Weights of a small GPT-style language model, trained from scratch on English Wikipedia.
Size: 8 layers, 4 heads of 32 (1 for keys and values), MLP 320 SwiGLU, vocabulary 2048, 1.84M parameters.
Architecture: LayerNorm before each block, biases on query, key and value, untied embeddings, normalized queries and keys.
Training: a variant of Muon for these matrices, 91M tokens, 11125 steps.
Each number is 128 + 32 x the weight over its row's rms, rounded and kept within 0 to 255. Layers, rows and columns count from 0. Numbers have three digits each. The size before them is the row's rms in percent of the matrix's.

# gate: layer 2 MLP gate, 320x128, rms 0.247, rows 71-101, columns 64-127
# up: layer 2 MLP up, 320x128, rms 0.258, rows 71-101, columns 64-127
# down: layer 2 MLP down (transposed), 320x128, rms 0.0996, rows 71-101, columns 64-127
gate71 100:103111136115133073134086151102102134138131116140108139083113081117112150128149062144212167154072162146107159174103179123107161142169133145129130085148094156146152168129207138182170171109104103
up71 135:198131073099179126150089100128095179104159150171148183138170075122121070162118127145090152102130056057177116145110098132123133133103122152104050124140166105102114135094046138108127115109164114
down71 112:145160147131183163120139185114185218114104105152179107122157095155068100161103135160135104117117105113174121113072150098132122137120117111121108138128111146158101126148109125102156095092140100
gate72 095:178157139107184130142103147201192132141132058053094187148115155137162101127050097065111159153133124121098102154097164124136152167107102117125079112124088144183127078127127103132180164119123191
up72 101:162180091181092101166161092048091124114110148144161095129120089099160113145135173148200106111130161137088172128179107073123106107094118132200218082122166097062101122131129139055053163138138050
down72 102:104123075124144038141171093086175141118112152128104146123177171161107127141159168140131122199133121102158121073112138136187132143191068137089124163108085116192135141119102102101137102172154141
gate73 099:099183070164105165149184087052143148086108178142166096152168135133133104149111123118172151083123069111112177169111082129170123119068101130144152104160127110123086134130158160090136103166130174
up73 107:103189094145117158106167042078107164103080133104179085125153041119090128160153143120161124113168111128163157155140103133124116179161116124168090088145154096120069112091123165179139128151116109
down73 104:062163130132115131092142090141142203184152128113141110161118073135137165160134109101125113148141102117108148113115093151062095147074097113141174148132109145112129084060186104165119073140122114
gate74 116:099117167139142159082133109129183182119141133167119090153146104091078117065120100087125082097095147128196146188155133123153107095189157122060117100128100166132151096132170126175149133145157166
up74 089:061235149114132111103105119121121145089136109068128159140177060149163102162151171105169155157143089171180144134119107107142114097130129125161125099129114162154097154088140155109142101095094157
down74 100:115098155158117143130130063145143174158152152190094066078115158065098159116134123161095101122124170146186156188109093150165175128134133117111119128100140162124106157167118117154160129142163104
gate75 110:139184174204118130090116093109105135178068143123154125162089113166100067135172155144149170188113061158138101137151159119122095152143118147171115098083176141109149115135127153166162133142088112
up75 113:122157173169115101109111099120152120179098140164167101162149055123122088113155132097152123115161129076134133166093127113159182162155090133104096090101188176192176125116120110178098135150096110
down75 109:115132158134073060138122151143175160126165061122119145115165079150145079117110144099131170102175128079150096083132062112130129138149084128178075124172122099155143126177125095139114154124086135
gate76 098:096175183149156124130147155183045093115037131135154143134078182133189145154131145144187113129134160102085151148074099136115126108115143062160130159121185143082089162129143133069087097133164160
up76 092:109089130149161155152125119097155082163112195171116150123183055121168178131156123127121175144136146140121110087123122102104134153181119119137088126162110168163133127114058107112111187081134138
down76 105:169099091127167147127084147100096127164183120108120088117115140121116203097082139113056093128105076159160140116113137113098093135218125137150145123103093117129159156083124120071136202130178075
gate77 101:052132076130148132129151109145167119177162191185134156111114152135113143102191151135068188116118126143108136121159156099104124157105127193101124096100105105133122151168152148161113204124144156
up77 093:116156139132137158124075198205067076104117133103144139064150118096078169171188117171135133150143136081130108137116145144112046150141154081112147106088117137172169153117149156084126116140093083
down77 098:144070111060168087113152145087207182157143119144144131138108124159106117178149107152104169133143135172093171058141139081135110202150183120135165070096112142042118123141156140146166132113077141
gate78 097:115143128142160140104149099128116095103104160164156119129142099124160176140115120160124114116189100113070170119141115167122124094099203131124136061144130158103098083163061204113182152131161162
up78 093:111174146125142087122168107154082091095116147190117118180121120141148159135111100114111108145176071058121158134120066114085110155089156114140131141120139138140131187138082175058122159135117143
down78 090:079095168109156142161172096129157143135075120118154145163134135081141089107176089149128155089118075130156172138120098150141180095080114137162118070133162147147128084140137086132138142108075190
gate79 100:071177178113091129169108102187078167109145156095107124162103065099142177122098130143092152090130087166135141143136126177097140186097096107118079144129117128128110135175125083181202137146134143
up79 089:092126149079150139166122119198107159139140175111104120202128116051115170158152128172110175107101080140166178124130169139150094138088101093109105094124103116163176140111098100171170095141099141
down79 101:096164174055117126114114120157121184106172098130155168195118114056099153117109149138101121078103092086137115081132082148167120125078100142113107180143093116098135125196131053146115151116113118
gate80 093:118146128128087135171148128111126132139069141102073125135150126139104179114077130134157138151175128133102189149091130140135166136146112146128149136136096130117123115105157085152150140152168115
up80 090:159119145132115153113114104176194154145144154163144162161138089127141109155188154140138092104130139104099155127035191091126065114069121098126139099075179107099197134085157197115105141102063113
down80 097:091176117130040107133103107098073138138133112164157154125181149091089105097081109178145169117093081137127114121125198111103065113195080148163130157152168067128115163191123157096127082120130125
gate81 105:113118103127127108126161120145124111167111045158132144065070148145142154158177112129162142095170192112094057127160163127123101161056053183136150110114111156101149109144098176126139113138138118
up81 090:115112108085182149112105107213129171111111096166181132113105073169108144158137134121157118112146141068126156197109163140129095152118113170120128112149095128125109094163098195117150178116129093
down81 097:148144110124114207162089131146178107083105166143161115138121140120167105139123115091088148135237156123132165187156119105113098134019090189119117125114071068129129116116147195166121133173128135
gate82 092:164148146121167103144153132029110181111122127123152112121200086115135132153079105091155066138119133118161074080102073116084106145128130114155149133122120145170182151104125160117139159127127140
up82 129:110159163120135090160118148091155088126156074108046110118091165119131120103122152137114185141153169127157114153180128113129119120072110177098103116124190159088150096124093088084132073116147168
down82 111:211083133183093070168129103087137150177105125123123105149086113114113157067173116127191125121153110186129143159143160077186096068128174144160159196124149147092102110199116092149134069138131132
gate83 106:125097160147139086152127156109130146142105132147108159070124109140131146157123141127106098175137136137099114134132142115141102111142114155076137132072130097103088119170117142101190133188133105
up83 099:145171110196169123144114078120104141094117070028101148135111104056164116153125093160148110124102142082109145101133164104135085166086103130204122142130150126121149170099138103114104124035138153
down83 100:079118065173127077104174133159131091104074117088085177094178151140174148081131177129132152152070130201124143152132190116147104121157064161107113169116176159114150095163144169067181126134179129
gate84 102:108114136133060082181165190126105105132139181108167164119121153154137142145162153167098106142135132159097132111091152184122137117070160153147145096068157081084180106093162125087130117131139117
up84 106:114161168153075164152149178078115101140110128102141115080113127115109132160196199091094151164157144124111139143108110125110135140117113098159110084119073157083190119152106154121107113119114099
down84 111:115069114133126005102140149167116152138218121144108126156089117119148070119105137178129174183101149144110080118125153100103055143131142119149120169123149161152129136160150148076134153140066122
gate85 107:125124109128135093113136126138133122139123183193090114185060141083184162191155162160153079129126124124158158119170144149156097114133092122107115081096093163098124146124103134079158181079111125
up85 101:098119102143086098182104127080147163110095169099095046140053073121132127149144125143153137155098153117173182157137099117103137163106138149158056108181178180115106112110097135142132101152138127
down85 105:134119144064123108154139145147146096142129084132141137144164122113188134096131093115199094082082186133154116149144105183125105146106120088116156179101097128130115200144150061129107088116190114
gate86 101:129138155142111143153052113135120164189187120149202127122153103066075110149133122160113170100174095157159177169128105113145113059103127044113111134113172094073130180114158045125144133146148149
up86 102:113105113125104108166121146170148113153147105118179154066121174108074187091101035105076130039178111168090130144137121091153131120110096083110159081121108117086110216104092113122111163129144132
down86 106:104121251161136187083130104153131174151104133132111133190134150113144153143121092106119135117095085119109130130122178105157140112069143117142094130148075076135142213096135059126100132167142060
gate87 101:160133120093158155129131148131095197121100142101197115105087138102158188115152186158075095144101067092091090133153132170084144104113133114120099148139153131151151085133143123072088147137080149
up87 094:080121125173206165161111163116137160096130165148127139204170058086124107156176083081131133133085106077122134102101122117095130112155116164138136144182130091080207186102144165111107101101109166
down87 094:077183118130154139218108122137105139108163162165069159155159131086119180147111125067131186092130155136097131107096166092095166088155168136125130082129156125130145217164104128131127102140127140
gate88 112:125092135143131171096174125084137081103092103128079114174085177130128115100159096107132124098107133152099177106155123118130118119097119056142167101136091184149141073173160137128103129143097149
up88 096:102098141135118169124126122164086133087165130121123157071128128084173188152201146119170133090122170150095124119098141091155149125081121103115182103153148067089092114108116123115142104162186140
down88 098:103184133119132113109102132136077119099171120172123109095116119165105125088131132106126082160099150115121070064122108130110076177182126177151160122132205083132116149045145166138151113152059140
gate89 092:142143123151139129124106172116153118125151112138186081128188126164122097113154208125068134121134084106132161088031115120138134158088128111141148186106149117143114167109065109111132122177088079
up89 092:127153128111153086152119189113147131094136133087190089140119119142085154150133178144074104107160077084122102123098077142086127087145166126102131107152159130218102084104171142122109100173103139
down89 097:093094143084131119122162119117167173142154070129132101119095177128151177179179118133092127105150131157149068134180087095133069130134089147061167094118095102120086125149117212145184134124108120
gate90 107:076144128145096093156204127115077134136131121070117134105153110169139115165132172099137099106132118167078169117043136186112113117156147129138151096081164088181160141079136161085103110096145121
up90 116:104082135147147105137145148120085076110196073095076096183132089115178101170142134138139114164091131187068151179086098109154175104153139136126118090223129135115116101124104171149173085100166142
down90 116:174115082121153091101116157099126167120132175132097087084164095143140168073113061119142117110172171160149145065165143097149108099071155092175125109145103160083122127153174159131089156115094206
gate91 108:134132165111143160099051143118175144162141175176156118103098098073126185132114138045115147140152062108198142144156085104131143116183138125087118158122084160111176131093102103083149110130132105
up91 091:128130045151091126185150121137137142119103120102111103119142151181120096106167112165159146155122189149102083086129186160098111102034162084174134134149197106145143110142138157172151152174133120
down91 091:113132144155157163186090162106095096157143132133175148114147162109172149098153154121143145075130085094220124172159107155106124127130122135114087175077124162120096115104116158127099102132209123
gate92 095:119038101155122157103154126097097115127143103102164179121104158179098143108141142092151163088070113098084111129135089114128141139153079107061119137126166097134130127110209145128161120111103165
up92 097:134160085066146167088087177124140144104142093073138109135084160105150172096124162060143121145094139134080130143164120076120128122144086146115132141108181150163118096202131089145154052158136143
down92 099:115113173177107096117153063136106136117158129156145181119090137165068188131177089089120169119097133128091133133158166112137153108170190145084104069144133045153140125103156163139150135125108147
gate93 089:088188108152150117146119111142114227141081142168145061174095123114108203123120158140179114134093136091112122158103131126116139085083086071144127134142127149132099140172120105070142117116079078
up93 083:126086185133065162124148148145124092118149104128139197042167162166093106131120125099104141136161067135106075132131163135095174120155124165124165120085096096106164160069108138182087163178148197
down93 089:170116083111160095145164161145126144105121145126130130102105132139104122135184135091159133143126117170108112093120087060152142133136153160173094111099088130117244127111154121152156157180173169
gate94 109:102084112084107118108188091151143096124183131187112096136131107104099159149153107106162112239112146107121116112145153098089111156118180139134128092157085127159156134063166163103086182110070148
up94 104:141082133083194161155119094155123111125128099126134144139098106146156068095113126124150128088118111120142130161061154056105084084115096137189107135148101155137180132103118101121127103170118172
down94 105:129111093119117093177139123157100124113154091154112103080140189141133188115066111085119071120050094094143146139162073147084125142130143062111138083195148194111151177140150076103167085087139124
gate95 099:134124131132151136088131141153226150131104167101122087182186142118091159103117119090150155110128092123170152156125116064059114118135111121114107102111139083145102144177119139134203089171108095
up95 105:160117197077139133184117112161115136110129100171145120150137115093126173186153114156083114130183155135103081086121131166135150116100069178153083180155188165152132095138095099081113159074079077
down95 112:151131163181169176156070080177074106077103122150125093144148112138123143114191168151123116152165088163154098139128091101077094102070158124197155149127120091146082149136115120106158096079037132
gate96 095:158156147120137157112120134139153181127151150102141063173147108160089127076177118087073087163093100141175160153132109159144134114096128108144092134139092215170124166185145126183158077103090193
up96 086:099181157114079198082123110079186156102109121127128118128105132146114084168184118086125167146101131145119116176139188168138099140091105099183112092156125119088206128145121157152145152164183130
down96 097:131139158064081184121104140149196152164151132119164115078143135158083147132134123147111139103141152111144153168135138084086108127100091125144195114100121124054095145140148184149114096165124116
gate97 098:127179108111102109061113065171131146136090114162152139135091136131150176143078154142139156124161050076180136136124137106165166107161121115100137159152214120111152098125144146123149089152134156
up97 094:112077113127065133209144101053135144100132155104107110126117167104122105091168133183107126156156147168160153146176165202145129123087114228112129135136074144119132111093100115134138078113158115
down97 099:156079152113109128141148159081104127140103150174113114121140080113088089068151173190123057070118135092170142125165147138084115142089170156112116140111115154101154143116164105095129164101106113
gate98 100:112127116123162130068103157133167128147126126094077164163096175147128123131107153089184115108035186125122166120191120101132108095134094131131118167130054179097118099132171125140158111122042144
up98 089:126081115123164115112127082140164160169159172205088071150109147133165132075174141123112120111161127097147154142155082108144163147110145143103113113091129207096105096174123093152173202122128147
down98 106:144141152158129129185110115141117098216141147081170094110125092072170122091127155137189103085183119179099084122117137137079178082086156153138075152191173140117131106129126126098136140078128136
gate99 112:157157091089117149123166060130110150186128150166140099099205091101060118114098143170155123136177090159103095108122119153148127127158137106099109064170157123185105181153104171195112136144082053
up99 113:116090114111126135125091131132141135119171062112120135154201119116095104115150092083139081142129136112165174115167133117156177166161107138148136126116107074141124170084125182174114200134116090
down99 101:129184173155211131101096082118065138148091189097110140114145145121140161152131090106156132103140084133164123189152148168106140146080067120102128126184179127134159089104114048132145107107115181
gate100 095:124113198122132137130175151149099125077123153109155170098120125062182153137155166100119101069082141147162147173109019107111160151103082110102138089072129173173135123189181135083127116115157148
up100 092:109143100169140027079071128125135123154136135141076087196149098129146149102134121059060115193160161082108170149194141135178127165129153140141119150158100099127141151033110155112082159089082150
down100 100:102168090166133066136120206129135154177128133207107069125105153202163146121099063134085117125140088112102124117171184131168109107160160114156134125094110113097093097085076126103132170127096162
gate101 101:059131094154109088106123156122154162142125153156125087176127106111119156126080193092185077094124161137114096160185115123093155120142177150101150106166083126117183137100144133207141170166184117
up101 091:122133089124105087150116139186118159156135147121139137114105120129070173198130183145182101080122172148167132152095121149077080117128204093088140078131153109059146153127109072091091171160177100
down101 095:120094176125166098121115067150140157142097111099176103141093163105129109139161101179129128162149088159163092088120107132145149082131103149117075122143121129137141172098169153072147105062126152